python train.py --norm="layernorm" --norm_eps=1e-06 --tie_word_embeddings=false --init="uniform" --init_std_up=0.0532 --decay_fraction=0.777 --decay_shape="linear" --final_lr_fraction=0.05 --max_steps=5178
Each number is 128 + 32 x the weight over its row's rms, rounded and kept within 0 to 255. Layers, rows and columns count from 0. The size above them is the row's rms in percent of the matrix's.

# layer 12 MLP up, 512x128, rms 0.149, rows 2-28, columns 0-127
size [113 108 101 108  94 102  91 100 102 109 115 106  92 102  97  95 103  97 104 105  94  97 103 100  89  89 105]
[[122 130  78 153 128 154  78 140 114 113  87 116  53 127 118 125 123 163 123 114 172  96 167 168 156 170  96  73 147 123 129 139  68 178 153 155 106 192 117 163 117 149 125  95 121 185 137 182 111 158 163  78 125 136 181 104 108 115 131 139 106  92 172 138 161  86 107 122 115 177 115 139 126  93 180 118 148 143  74 125  92 155 176 153 135 181 149 110 144  73  93 121 130 127  49 166 106 147 197 159  89 126 177 126 107 141 113 153  65 116 133  87 122 137 124 150 142  82 133 195 130  93 165  65 143 142 166 132]
 [136 114 164 138  85  72 145 131 172 153 124 101 124 119 115 164 108 125 116  96 145 135 115 175 135  44  94 161  99 143 150 158  56 111 117  77  98 124 141 148 166 103 116 151  63 116 107 129 160 178 100 124 137 152 119 172  90  75 159 207 136 127 126 155 202  80 125 109 112 127 105 145 162 113 139 116 138 114 117 135  94 107  83 171 121 100 153 148 117 103 207  32 143  59  95 102  91 147 138 110 158 148 142 164 167  97 100  87 123  97 130 128 150  50 148 103 129 140 112 163 109 144 110 118 170 127  93 161]
 [167  67 141 109  85 153 137 123 107 117 140 154  98  81 134 114 189 132 153 196 155 184 127 109  93 104  99 112 114 106 158 107  70 190 161 135  95  76 184 114 126 106 122 186 113 151 138 149 150 206 171 108 128 134 161 156 191 104 139 126 128 159 100 154 173 192 133 141  73  85 139 165 175 137 129 116  99 107 109 111 148 125 154 174 118 130  99 151 164 121 119  59 152 113 173  81 169 109  86 106 143  70 167  73 137 123 179 132 153 165 153 108 153 125 127 132 116 102  93  83 126 137  85  95 135  93 148 160]
 [119 202 159  82 116  99 115 124 105  90 187 120 170 134  96  78 185 142 105 140 101 141 101 111 152 156 146 163 104 139 168 143  99 161  92 109 128  77 158 136 113  73 123 142 178 124 119  85 126 108 127 117 160 109 176 101 168 143 111  96 151 144  90 119 158 116 125 100 160 172 158 223 144 152 168 138 121 124 158 170  99 153  79 170 152 100  86 134 154 108  93  91 216 134 110 130 136 176 114 113 147  64 103 112 142 162 149 145 175 177 188 127 124  66 183 111 143 124 121 119 123 170 134 146 160  89 102 168]
 [128 130 170 145  80 145 123 109 156 138 166  87 111 195 133 138 210 124  83 136 122 148 190 175 133  92 112 152 177 154 161 119 116 150 145 150 154 110 175 147 111 155 115 126 184 102  96 121 137 187 128 145 130 156 128 122 104 149 167 228 143 113 118 150 128  85 131 117 172 139 150 139 109 160  60 115 104 172 150 147 129  82 157  61 160 107 136 138 148 163 142 101 112 188 100 173 166 148 173 149 165 143  72 118 129 134 180 158 110 195 183 115 150 117 150 162 139  76  76 144 147 113 134 164 158 115 143 166]
 [179 165 121 147 111 134 147 104 183  86 161 176 101 175 129 191 115 109  94 147 114 142 158 121 120  93 133 164 113 145 158 105  77 138 107 160 126 102 150 116 132 130  99  58 118 138 128 128  82 181 115  67 122  93 117 197  90  86 156 195 207  85  82 147  85 108 106  91 142  93 106 111  81 144 142 114 146 136 133  69 167 145 127 162  73 146 142 188 141 153 119 157 172 154  86 125 122  85 118 108 140 168 161 137 118 151 147 107 128  78  64 168 148 135 147  76 125 136 138 117 114 193 145 116 140 106 155 178]
 [122 164  99 172 157 107 130 130  94 110 159 106 123 141 128 201 135 128 101 160  33 105  87  78 145 136  52 146 161 170 105  81 119 212 117 132 115 115  96 119 102 126 131 149 130 121  72 130 191 117  55 116 127 106 145 158 178 141 122 165 109  97  98 151 196 108 184 188 188 149 139 116 151 114 156 143 126 117 128 120 156 156 128 108 172 139 109 165 103 166 176 141 164  91 116 136 117 101 102 130 127 164 122 133 141  90  82 105  65 137  90 117 134  88 151 135  87 124 124 120 130  84  92  93 111  84 187 150]
 [175 134 135 126 140 136 172 123 148 138  56 174 137 174 150  59 113 101  97  86  91 125 129 142 142  98  98 106 136 121 107 139 128 173 109 158 158  60 168 137 195 112 154  93 134 218 121 177 118 150 123 123  87 106 112  96 145 125 129  88 145 165  95 114 147 147 119 163 182 101 164 107 140 116 143 140  97 108 121 113  93 143 136 157  99 120 154 115 216 112 136 144 161 170 147 124 147 132  64 120 141 114 114  69 140  69 156 159 130 144 128 125  67 124 119 148  54 186  64 106 121  59  74 131  99 133 113 146]
 [105 111 176 154  77  56 119 189 127 121 136 178 143 122 161  60  90 114 118 190 154 119 133 110 119 103 132 139 114 142  91  58 165  90  93 164  99 146 126 189 114 159  72 142 162 133 159 118 165 126 127 158  86 166 103 140  81 170 131 126 129 166 129 175 119  71 144 108 131  91  84 122 125 120 155 119  91 104 103 136 154 109 144 162 127 104 136 134 153 186 167  81 171  93 123 130 125 108  74 136 128  58 155 131 186 157 193 180 120 123 108 101 154  82 122 137 144 172 193  74 115 130 113 109 141 143 125  81]
 [ 93 117  98 151 104  96  89 103  79 127 172 123  73 110 172 114  78 154 133 115 135 102 135 156 112 131  86 141 117 152 100 174 162 179 107 176 174  74 113 183 133 143 185 114 156 158 141 148 133 166  74 176 142 104 110 179 148 133  72  84 136 192 122 130  81  97  82 138 116 162 111 154 134 181 145 172 109 158 105  76  53 182  96 174 163 162 151 129 174 135 139 101 165  85 119 119 172 138 151 137  75 101 107 146 140  90 173 106 118 118  93  95 122 104 163 109 123 134 139 173 167  96 118  86 100 126 171 121]
 [152 117 131 148  57  94 164 112 144  85 183 130 128 113 123 109 181 167  91 172 118 125 176 165 111 136 106  78  84 106 170  65  79 124 131  81 130 150  99 142 147 125 121 158 131 138 133 129 112 117 135  86  79 174 137 177 103 107 145 131  88 111  95 104 164  96 129 201 164 203 145  91 129 178 100 148  69 126 130 133 122  87 129 139  85 211 138  66 102 124 174 126 156 135 141 127 153 127 234 153  65 127 188 176 164 135 144 145 123 133 114 141 123 149 138 131  98 145 129 100 143 141 133 102 143  91 134 109]
 [147 135 144 170 143 109 134 102 174 138 141 147  97 100 112  40 133 120 141 125 137 119 125 122 128 103 137  87 146 124 143 132  64 138  74 120 135 180 183 143 174 170 157 163  86 131 176  86 112 171 124 115 129 204 116 176 177 152 140  95 147 139 107 114 181 120 115 125 117 146 147  95 154 165 147  49 168 135 152 156  87 102 155 101 179 152 107 132 137 115  82 128  67 160  88 108 140 151  71 100  73 177 130 169 142 156  96 106 109  78 126 128 138 184 147 179 128  82 167  93  93  68 144 101  99  79 131 146]
 [ 64  37 130 151 146  72 113  96 106 143 140 104 125  95 193 136 121 110 130 156 119 163  97 116 114 116 126 133  94 144 166  83 141 163 138 146  75  82 131 117 101 113 146  99 163 133 103 122 109 123 148 103  92 168 161 158 111 143 160  72 107 193  57  99 120 161  81 165 123 101  64 157 156 201 124 164 106  94 168  85 119 127 171 123 127 190 125 141 170 129 101 164 174 105  98 125 171 139 189 122 148 183 139 159 165 104 139 176 179 104 127 102 148 104 104 118 135 116 145 123 111 176  71  90 131 142 146 155]
 [132 129 143 133  84  69 156  97 123 144 161 110 120 108 166  85 143 138 156 147 199 131 136 177 127 116 123 151 125 192 125  98 155 124 129 114  98 113  98 148 105 156 154 127  83 123  29 104  82 175 181  85 157  90 116 147 109  74 141 164 126 108 113  98 151 124 156  92 179 116 146 208 150 132 166 154 142 183  83 168 139 113 148 155 105 193 182 156 147  87 167 136 195 103 145 104  66 129 126 105 112 168 144 115 112  93  91 137 180 144 140 143 124 152 148  94 145 184  85 171 137 173 143 160 121 112 146 146]
 [105 135 119 165 120 144 112 163 105 153 143 121 128 144 135 122  78 122 170 159 171 129 116  73 158  72  81 171 123 150 169 155 135  83 161 176 145 136  83 109 133 110 129 117 120 112  82 117 147  91 126 226 110 156 108 141 136 187  90 132 118 143 105 130 128 117 155 107 168 108 154 106 142 129 170 170 124  70 120  64 145 173 147 174 116 160 205 133 101  97 199  95 200 139 135 139 162 170  97 134 117 108 146  89 174 134  82 133 127 100 104 155 158  85 147 115 185 135 156 161 151  96 114 116  96 122 178 209]
 [136 128 142 147 131  94 132 132  75 149 145 137 183 121 126 143 136 137 140 149 148 104 116 172 214 122 140 157 154 123 100 128 123 144 154 240 142 111  77 110 178 166  78 110  94  88 162 111 100 136 136 169 158  97 113 188 126 113 109 105 142 147 130 116 162 112 129 176 116 168  88 116  92 130 133 152 119 175 129 158 108 165 162 162 152 177  82 172 148 116  92 125 169 112 113 138 105 165 110  99 100 117 172 211 145 132  97 142 152 175 155 122 154 102  92  85 158  48 118 135 108 122  78 153 141 124  37  91]
 [176 131 155  93 131 161 159 109 208 109 119  93 190 115 142 132 196 153 138 100 150 165 152 154 141 120 178 116 148 126 159 110  90  69 124 147 177 138 125 114 148 122 149 104 138 166 111 113  68 134 113 117  75 147 150 127  87 103 149 177 142 102 143 102 152 132 149 161 123  43 111 132 118 196  64 141 136 124 190  58 137 179 142 183 143 129 112 122 160 101 166 165  74 140 114  92 100 143 164 145 170 140 159 104  71 101 145 148 151 136  92 159 180 128 123 169 193 110 116  89  89 105 108 116 119 142 105 167]
 [162 141 130 127 164 181 137 127 141 223  93 136 115 167 139 152  75 131 163 138 155  91 109 109 112 124 124 142 164 182 154 122  95 135 165 135 129 106 125  95  84 130  89 121 146 157 113 130 121 137  86 116  88 117 164 138 118 113  99  88 167 145 145 171  83  36  76  65 149 162  93 199 104 101 148 115 164 170 150  61 128 128  94  58 134 139 162 114 125 132 176  76 120 142  62 125 146 140 119 140 145 180 111  98 149  97 100 113 114 151  73 154 145  68 186 150  88 111 114 107  89 103 132 137 149  90 145  98]
 [117  96 175 108 140  58 141 122 142 140 114 157 159 140  82 125 113 103  77 164 147 124 145 218  93 144  88 125 141  50 155 114 196  91 123  81 118 113 106 104 166 130 133 107 136 143 114 128 134 130 123  83  96 100 187 112 144  76 118 129 122 128 158  80 165 159 116 106 117  78 144 125 126 169 154 150 166 115 126 113 189 162 100 190 125 138  96  80  85  51 159 144 109 127  79 123 172 117 191 109 157 117 142 144 148 158 127 125 186 113 145 159 116 187 142  84 137 168  86 177 113 115  74 139 186 120 140 137]
 [ 98 115 155  92 119 150 133 121 168 217 125  82 135 113 112  84  92 104 164 178 104  96  67 127 155 131 103 107  90 151 100 117 117 133  67 157 130 110 151 147 173  86 142 132 152 169  55 145 106 151 108 105 108 157 128  54 179 122 183  97  80 132 197 104 142 102 134 103 110 126 131 111 134 169 146 138 102 113 172  97 171  86 107 127 137 103 160 125 157 111 100 153 122 183 157 132  89 124 130  82 137  91 100 147  72 117 196 121  70 161 146 127 116 141 175 108 104 104 178 134 114 136  93 180 141 106 204 140]
 [152 180 189 117 132 150 127 131 102  98 168 193 201 154 148 109 111 157  93 121 108 193 129 117  53 144  89 168 141 126 146 115 157 127 191 191 141 145 117 134 151 133  90 118  63 210 106  81  80 131 129 125  88 134 159 146 131 121  59  98  82 147 140 140 119 125 126 178 138  89 134 116 144 149 136 154 139 149 177 123 131  82 142 124 138 107 113 105 132 120 121  68 123 148  77 147 151 160  95 124 101  68 115  93 162 116 118  78 103 162 130  85 139 138 144 172 137 157 130 101 129 138 200 165  86 137 118 199]
 [185 143 172 138 148 158 192 125 131  93  66  99 113 153 174 141 103 122 182 136 197 138 159 164 135  89 141 131 155 143 146 164 118 115 157 197 127 144  47 136 172 148 130 131  76 134 153 186 117 193 129 150 134 200 126 118  92 121 153 130 123 140 155 109 138 115 141 103 127 138 137 141 125 165  85 134 147 109  82  83 172  81 148 176 118 192 133 164 109 117 161  96 140 106 166 134 137 164 156 163 148 178 154 122 109 195 139  83  65 172 166 137  70 132 161 159 142 120 145 158 129 183 110  83 117 122 145 141]
 [105 160 173 184 150 137 123 180 146 133 130 115 151 141  73 102 100 165 142 104  76 129 144  75  98 133 151 150 102 139 160 117  79 190  79  99 139 109 126 109 136 191 185 186 106 166 149 157 163 140 141  76 196 152 143 133 131 166 116 130 126 133 182  77 148 151 153 149  80 132 127 108 146 124 112 106 104 160 176  74 143  43 139 106 174 143 110 128 116 137 203 171 120  66 145 152 136 120 119 184 122 127 144 177 155 123 110 156 160 151 135 155 131 125 125  93  67 166 115 114 184 110 116 152 102 134 196 135]
 [112 144  76  58 105 193  85 107  95 131  95 150 116 101 154 139 129 160  75 109 113 139 152  88 154 114 201 153 166 102 158 139 135 138 134 146 176 128 117 163 139 174 119 175  99 103 114 138 144  99  98 145 146 126 136 158 102 134 120 140 146 155 146 144  75 117 147 105 110  75  97 121 158  83  67 129  94 153 184 127 161 106 177 160  90 131  59  78  80 125 121 100  91 184 141 138  84 120  95 122 135 134 118 142 150 149 199 143  79  78 107 116 118 116 137 178 147 117 165  75  74 130  44 171 128 173 110 141]
 [132 187  79 151 153 136 160 144  91 118 161 155 135 177 104 165  66 121  72 134 170 167 174 147 132 216 114 166  94 129 168 141 139 131 110 107 179 100 177  71 151 142 135 116 100 125 148 100 172 126 134 148  95 105 116 179 115 104 184 102 133 149  59 109 127  80 175 113 134 161 137 125 157 158  88 115 116 149  84  83 182  71 167 110 106 136 117  75 111 134 171  89 170  34  94 136  97 131 161 108 138  83 127 122 159 154 123 129 102  99 141 171 132 105 132 112 110 183 106 102 157  78 126 136 128 120 105 147]
 [155 167 129 105 179 127 125 143 110 109 114 189 142 156 161 124 124 148 190 156 132 136  65 165  72 155 229 178  52 173 137 118 113  64 150 126 157 105 141 144 118 131 113 114 106 173 125 155 117 150 176 132  75  94 166  86 117 104 179  59 103 123 122  60 150 118 129 174 142  88  92 114 145 114 190 146  99 126  83 162 117 131 118 144 125 150  83 116 131 160 129 101 131 107 127 148 130  93 180 172 174 135 105 138 158 168 136 101 118 101 147 158 128  88  88 115 147 126 229 152 138 139 104 143 125 135 130 133]
 [122 101 138 162 120 128 170 111  92 111  88 109 109 139 107 138  94 168 136  85 133 136 120 102 170 159 140 150 143 131 180 152 147 144 155 153 150 140  90 135 114 134 180 125 134 159 150 173 161 111 140 154 120 114 145 177  68 127  85  86 176 117  92 139 137 143 124 204 176 100 135 106 131 157 148 120 134 110 193  85  81  93 162 110 203 184  66 129 121 126 161 106 132  53 179 127 177 119 189 170 113 135 183 171 120 117 167 138 136  98  45 100 187 107 129 121 101 201 112 125 169 107 115 129 123 145  86 122]]
# layer 12 MLP down (transposed), 512x128, rms 0.148, rows 2-28, columns 0-127
size [117 123 107 117  87 101  90  99 103 110 128 114  92  94  99  92 100  97  83  88  90  95 100  95  89  87 108]
[[151 149 129  90 125 157 186 171 135 118 140 128 141  59 111  91 125  83 124 138 231 164  94 111 173  61 150 133 145 166 121 149 146  87 131 125 160 143  92  88 173 136 112 103 122 127  98 139 125 145  96 128 198 150 130  92 168  70 145  95 115 161 120  93 100 103 125 149 111 159 146 165 128 139  52 191 183 122 199 157  66 146 113 134 158 127 124  83 145 163 124 125 157 160 140  62 110 135 126  83 156 140  82 114 161  92  98 173 126 162  93 172 164 163 100  94 149 158 133 142 123 173 120 143 110 106 136 109]
 [ 99 131 152  64 141 133 126 113  48  56 102 123  99 106 122 142 109 128 121 160  79 135 105 122 132  97 156  93 143  88 152 109 111 156 145 128 130 190 139 131 156 124  96  98  87 118 119 121 107 115 104 154 100 184 178 101 104 155 129 150 140 155 144 132 118  82 112 131 127 143 169 158 182 112 181 151 111 140 117 183 167  56 114 110 155 168 172 152 122 180  84 104  90 189 100 104 103 172 108 107 172 119  68 186 157 144 178 182  92 118  99 144 147 175 152 144  99 121 138  68 152 133 123 174  91 145 106  52]
 [160  84  78 161 147 164 121  84 120 168 137 125 122 133  86  64 168 121 138 106 179 116 118  93 138 171 122 136  94  88  78 130 130 157 131 170 145 110 142 145 103 147 100  99 137 131 103 204 124 129 113  78 121 168 111 140 158 120 192 160 178 147 132 187 149 170 165  93 121 103  96 161 130 117 102  73 159 120 128 156 127 137 156 145  61  87 168 140 157 157 124 156 109  96 125  59 129 184  82 144 118 138 130  70 125 137 150 160 134 147 126 172  78  58 189  81 117 104  92 129 152  53 121 136 133  80 102 161]
 [100 111 125 136 134 109 143 196 165 101 156 187 165  78  75 134 180 136 141  90 105  56 113 118 109 184 185  70 135 154 142 148 137 177 113 148 134 123  68  95 116 119 111 108  92  66 109 158  77  94 147 126  92 103 137  97 121 106 110 154 130 106 125 123 144 139 116 142 159  97  76 106 108 133 146  74 120  83 155 118 117  72 127 194 112 177 108 114  94 149 145 123 144 187 142 128 141 162 155 111 148 120  89 194 129 142 159 107  93 149 194 112 159  56 110  75 206 118 137 135 173 147 134 154 148 125 131 161]
 [152 121  96 133 170 140  61 147 108  77 163 107 121  85 124 148  86 143  93  89 152 122  11 117 138 150 132  78  98 141 111 187 115  92 113 143  85 128 134  65 189 123 100 113 145 125 142 172 114 121  91 144 119 147 142 158 161 135 122 129 161 144 188 113 140 119  92 153  55 161 124 141 193 119 189 146 110 111  92 129 148 178 123 117  72 138 114 140 121  74 158 119 112 157 122 117 102 123  83 200 140 140 160 146 135 189 108 110 122  85  99 126 107 138  93 114 161 176 141  51 124 124 122 174  94 101 112 115]
 [134 110 150 115 156 107 164 139 133 114  72 108  79 120 103  68 118 143  97  63  79 136  93 146  27 107 140 117 123  71 130 141  97 152 137 147  77 148 180 186 121 180 152 123 164 121 144  89 174 129  98 153 141 117 155 132 127 169 118 158  55 151 154 150 158 184 178 129 155 105 130 169 169 142 146 145 131 130 128 146 135 171 160  71 108  69  99 104 165 118 182 116 118 118 108 104 111 175 155 126 123 164 142  90 145 159 142 192 124 140  49 101  72 134 170  99 138 130  95 106 105 149 148 120 135 166  80 139]
 [110 149  78 119  80 116  96  88 128 157 123 138 175 149 128 127 111  85  51 131 123 114 152 153 125 170 169  67 108 176 142 129  79 163 147 146 173 127 158 103 113  59 157  67 182 137  94 121 133 131  96 172 118  95 128 100 124  74 123 130 122  89 153 106 193 106 119 126  88 108 125 146 143  89  63 121 159 195 112 143 177  90 141 166 152 154 121  80 116 107 135 101 139 209 132 166  82 145 128 103 146 124 126 192 156 141 150 145 103 144 107 158 161 126  59  92 136 113 115 157  93 193 109 104 138 169 140 167]
 [124 115 163 102 169 144 132  38 136 107  90 142  97 127 144 136 107 119 144 166 109  94  73 115 146  90 137 135 118  95 110 114  90 124 125 100  79 176 148  76 114 127 125 175 119 147 178  85  82  95 114 122 151 128 145 130 112 146 130  86 155 143  82 152 159 152 100 157 173 178 108  83  75  95 146 120 172 192 124 145 187  91 150 130  44 122 153 142 176 151  98 111 104 141  91 126 151 138 144 179 149  55 157 136 165  93 136  69 135 161 132  82 103  90 132  93 105 105 186 162 115 118 131 146 136 186 177  79]
 [157 102 161 125 128 145 113 158 156 151 127 132  90 138 152 141 111 140  90 151 126 161 205  94  67 147 170  83 138 129  96 152 198 156 134 137 134 217 161 133 119 141 108 126 150 123 154  72 151 104 167  48 119 102 164 160 128 117  73 139 173 158 199 133 141 122 124 155 129 131 125 153 170 147 129 155 121 140 164 132 149 159  94 126 141 103 207 139 167 153 112 112 102  84 123  75 197 113 129 166 110 160  94  92 117 173  93 148 135 171 120 131 155 105 128 148 196 125  96 169 129  81 128  76 180 189 122 126]
 [134 114 126 129 106  98 147 129 108  97 137 109 147 113 142 139 171  98 112 116 137 102 152 132 144  91 129 110  85 139 102 143  77 107 115 170 104  94 161 154  91 100 120  84 151 103 133 132 131 127  81 165 172 144 147 107 112 103  76 182 111 138 130  95 119 100 122 111  61 186 100 118 120  84  38 202 151 150  87 120 102  70 135 110 120 154 169 114 113 178 132 118 203 159 168 175 116 119 193 145  78 127 101 133 175 160 110  68 106  74 172 127 138 120  76 111 161 160 155 126 139  88  83 181 167 113 183 175]
 [153 147 140 115 136 141 136  52 161 107 154 145 181  95 104 162 165 184  57  91 186  95 151 149 107 117 144 111 133 128 123 132 102 146 206 120  92 114 156 142 167  92  96 128 154 140 155 136 130 126 105 106 160 186 116 158 114 104 148 109  80 158 148 153 185  79  78 127 125 175 162 114 126  96 145 177  95 116 156 157 122  89 115 126 125 203 183 145 116  89 162 131 167 138 155 136  74 125 143 103 127 174 157 139 123 159  84 159  69 140 122 151 130 156 181 181 143 181 151  85  67 184 111 117 131 123  76 132]
 [ 62 158  68 138  96 190 128 148 162 118 120 122  94 149 108 136 139 151 129 116 153  89 183 165 120 115  86 173  68 181 176 131 139  74 159 144 201 145 132 121 105 140  98 161 143 179 125 157 101 101 115 111 118  89  99  86  99 109 131 101 141 140 120 113 100 122 119  71 188 138 170 128 136 139 105 119 146 104 104  97  76  92  82 160  98 186 150  94 161 102 189 119 177 133 162 153 144 162  87 107 153  75 118 131 146 123 111 126 170 134  48 159 138 131 184 118 163 170  74 109 131 114 194 100 138 139 149 145]
 [190 135 135  92 139 117 133 105 105  73 143  75 168 112 111 121  56  81 118 132 205 139 113 168  90 186 115 124  81  74 106 121 101 138 162 187 119 139 111 176  98 154  45 162 162 109 162 167 150 114 152 118 118  51 111 145 126 100 133 136 163 128 108 141 134 129 153 107 126 127 164 161 102 132 181 129 204 156 120 166 134 117  98 112 158 135 149 124 143  84  90 121 127 187 142 160 132 151 106 111 103 137 174  99 179 172 174 134 103 100 153 107 118 179 154 130  95 151 213 102 147 121 124 127 170 170 120 148]
 [ 80 118 139 128 127 150  86 171 100 161 133 162 123 150 103 161 143  44  93 134  83 124 113 119 137 116 130 104  96  74  75 144 141 138 131  81 130 205  99  74 126 159 128 139 147 117 135 116 175 138 106 127 143 174  93  93 127 111 149 111  89 181 146 111  79 116  70 157 102 135 104 161  80 105 133  98 114  68 166 103 143 109 106  88 170  84 106 116 131 128 156 177  63 114 108 127 162  96  35 131  95  77 169 173 102 142 100  96 107 155 136  96 169 125 114 136 122 134 213 106 127 179  84 137 167 131 118 136]
 [115 113 101 149 163 134 146 105  79 154 127 108 132 176 117 162 108 173  68 143 147 135 186 185  87 112  73 118 125  80 136 144 147 155 124 148 120 160 135 134 188 134 165 126  94 135 114 132  50 141  73 108 109 140 131 145 106 152  90 113 125 128  91 139 138 128 116 138 125 166 108  63 204  75 168 126 116 138  89 120 154  91 163 140 160 131 165  58 123 197 172 146 114 120 119 161 117 119 113 121 168 192 116 168 156 108 184 150 115  99 116 151 146 114  78 221 132 203 115 124 151 148 124  68 125  91 126 107]
 [ 97 155 175 187  77 158 136 127 125 124  99 105  93 164 169 135 124 121 160  59 166  77 103 174  80 158 106 119 160  90 148  93 133 200 169 135 128  45 160 123 118 132 137 160 120 108  67 157 152 152 106 164  85 151 130 123 186  86 108 109 156 138  95 110 118 118 163 127 179 111  85 104  54 163 178  76 124 106 116 117 113  94 125  92 133  90 169  88 121 144 174 151 117 140  74  79 175 125 119 110 173 122 107 156 175 114 181 101 145 127 180 151 131 143  96 131  93 154 138 134 104 140 172 113 101 153 133  98]
 [ 98 118 160 113 109 130 149 140 145 141 153 160  42 129 172 110 178 144 129 161 150 183 127 130 178 117 140  68 153 143 126 137 110 153  99 179 139 176  77 118 123 129 167  45 147 135 116  95 118 119 102 122  49 178 172  86  86  69 144 107 147 105  99  83 155 125  75 105 104  79 103 126 114 138 121 109 129  99 211 176 169 144 135 110 168 132 165  93  96 141  72 148  98 132 134 145 152 161 124 115 133 104  66 137 106 147 136 127  95 163  91 153 162 175  67 173 139  69 142 162 120  94  97 116 129 131 128 126]
 [145  70 211 164 100 133 109 152 170 132 135 128 106 168 127  84 131 165 108  84 101 110  73 182  83 156 163 126 160 144 136 116 147 118 151 129 124 165 105 165 134  89 180 204 157 100 132 148 143  95 161  96 128 154  97 128  60 150  57  94 128 103 108 133 142 140 102 136 104 114  95 169 101  71 139 148 104 103 139 100 152  73 105  70 181  82 120 113 102 142 128 154 143 127 185 130  82  76 111 150 132 152 113 111  80 156 106 121 138  79 180 204 129 101 175 120 151 126 149  97 182 127 129  93 159 101 103 139]
 [140 135 138  85  84 165 158 125 146 135 105 108 107  92 120 161 158  80 161 158 141 162 155 105 106 102 136 120 120 208  97 136 115 154  88 128 121 135 193 169 115 126 149 101 114  80 104 158 165 191  47 179 180 179  91 188 155 154 174 122 106 168 112 132 118 144  72 162 102 174  98 162  47 152 112 142  85  81  92 135 103 130  89 135 179  90 144 127 182 111 118 140 141 159 173 129 114 131 184  89 114  98 121 137 148  83 136 144  72  93 104 132  98 179 120 107 145 122 173 134 106 150 113 127 153 169 132 116]
 [150 150 141 138 138 133 135 149 120 165 105 152 102  62 162 164 123 156 159 137 141 174 108 105 134  90  63  99 138 126 145 105 102 153  89 151 116 114 194 127 106  83 170 159 110 104 182  82 135  98  95 112 142 128  47  72 128 164 155 124  89  80 117  98 130  52 147  73 161 176 155 120  45 134  73  71 107 123 132 180 100 158 150 144  99 196 123 101 127 116  91 115 115 101 146 117 155 140 158 160 156 106 110 128 156 117  64 158 131 154  95 147  68 125 125 107 153 152 158 164 128 167 124 135 110 167  85  90]
 [ 81 108 154 143 130 122 168 151 174  89 154  85 105 149 108 147 109 131  91 110 121  92 112  84 135 181 130 117 135 140 124 180 131 150 186 191 136 138 125  83 125 139 128 102  94  47 142 106 119 117 141 114 158  95 138 117 145  83 137 183  98 128 116  42  82  54 101 135 129 169  82  72 111 128  84  98 106 143 171  76  86 149 132 120 122  84 130  98 106 140 121 141 115 109 125 149  70 114 142 201 156 226 128 163 101 119 179 176 165 168 136 138 118  97  84 132 145 147 116 159  99 117 143  77  99 112 118 128]
 [ 72  89  72 155 116 139  91 152 172  28 145  98 138 134 100 131 155  80 143  92  69 153 146 153 167 122 152 126 124 147 134 130 145 103 162  85 163 131 167 163 138 134 187 141 132 135 171 157 124  54 145 116 103  98 152 206 144 131 146 143 165 113 140 131 126 184 131  64  98  41 121 162  78 124 106  87 124 141 158 153 148  99  87 109 132 122 112  63 117  96  74 109 194 123 130 107 163 143 142 118  69 109 139 133  99  93 127 116 127 140 145 118 124 155 132 196 138 115 130 163  73  96 155 163  92 134 142 125]
 [151 160 149  64 158 103 153 135 165  85  94 105 162 142 137 161 184 118 101  83  87  82 103 146 182 124 158 109 107 119 114 163 112  77 170 133 113 156 120 107 112 100  87 127 161 101 100 101 142 143 152 189 116  68 162 114 164 136 113 212 126  96 154 154 124 107 109 155 176  52 160 111 206 117 165 206 132 113 136 149 112 180 147 148 130 145 135 161 120 102 144  97 171 172 147 104 166 127  74 156  95 149 163  72 131 127 133 110 123 132 102 122 105 146 149 172 105 163  96 178  62 110 159 112 105 124 105 102]
 [ 75 100 126 159 106 125 183 171  99 101 141 161 167 152 105 112 165 158 119 120 155 178  77 154 147 147 109  78 121 152 154  76 171 121 114 106 126 133 142 108 127  91 151  60 165  77  71 161  61 162 165 134  87 109 118 174 128 118 141 117 124  99 118 107 104 118 162 139 103 201 154 102 122 159  82 102 191 132  93 105  92 129  80 186 135  60 163 182 123 169 118 102 182 128  92 156  91 149 171 122 151 151 111 114 157 137  77  67 131 137 125 158 141 177  99  97 172 113 142  93 135 158 150  86 135 139 107 118]
 [105 147 158 106 136 130 152 107  97  90 164 110 140  90 187  84 197 166 175  93 118  59 151 135 121 145 142  58 115 151 108 153  93 112 184 139  71 139  82 200 134  65 101 119 153 171 133 125 132 145 135  57 113 185  94  78  90  81  73 181 101 126 138 141 131 108  83 152 113 108 174  91  89 133 159 146 128 129 141 123 115 180  93 146 134 143  99 173 138 101  90 175 151 186 131 147 118 176 179 158  99 145 147 100 117 158 150 135 123 156 113 120  85 124 129 186 124 179 124 125 146 141 121 162  97 130 137  99]
 [102  99 153 128 112 162 127 151 124 135 153  91 156 141 150  95 128  91  96 120 140 163 193  87 206 134  95 113 188  77 134 102 113 184 166 140 111 193 137  72 138 111 188 170 110  91 145 134 105 130  82 135 192 170  84 144  88 115  81 163 152 151 137 186  90 106 119  99 119 147 152 152 107 151 110 117 167 149 168  95 137 129 161  89 175  97 195 149 120 112 154 153 137 161 104 120 126 181 123  84  58 138 119 117 130  73 114 156  98 167 126  88 115 117 155 197 118 124  49 140 145 106 149 107 149 140 138 125]
 [144 194 116  86  76  79 165 182 132  92  75 119 139 108 104 170  85 127 150 104 114 114 207 118  93 165 120 117 100  91 141 112 111 130 142 128 107 130 132 121 137 108 125 130  97  98 183 143 188 179 144 101 131  90 103  90 100 164  54 147 112 221 132  76 151 136  71 143 122 164 174 162 120  95 106 112 121 100 133 115 140 138 164 135 116 178 149 173 135  74 129 147 150  85 136 103 129 164  56 197 105 131 161  80 142 128 139 153 116 181 100 115 128  87 121 129 143 128 148 168 116 126  88 145 163 185 146  98]]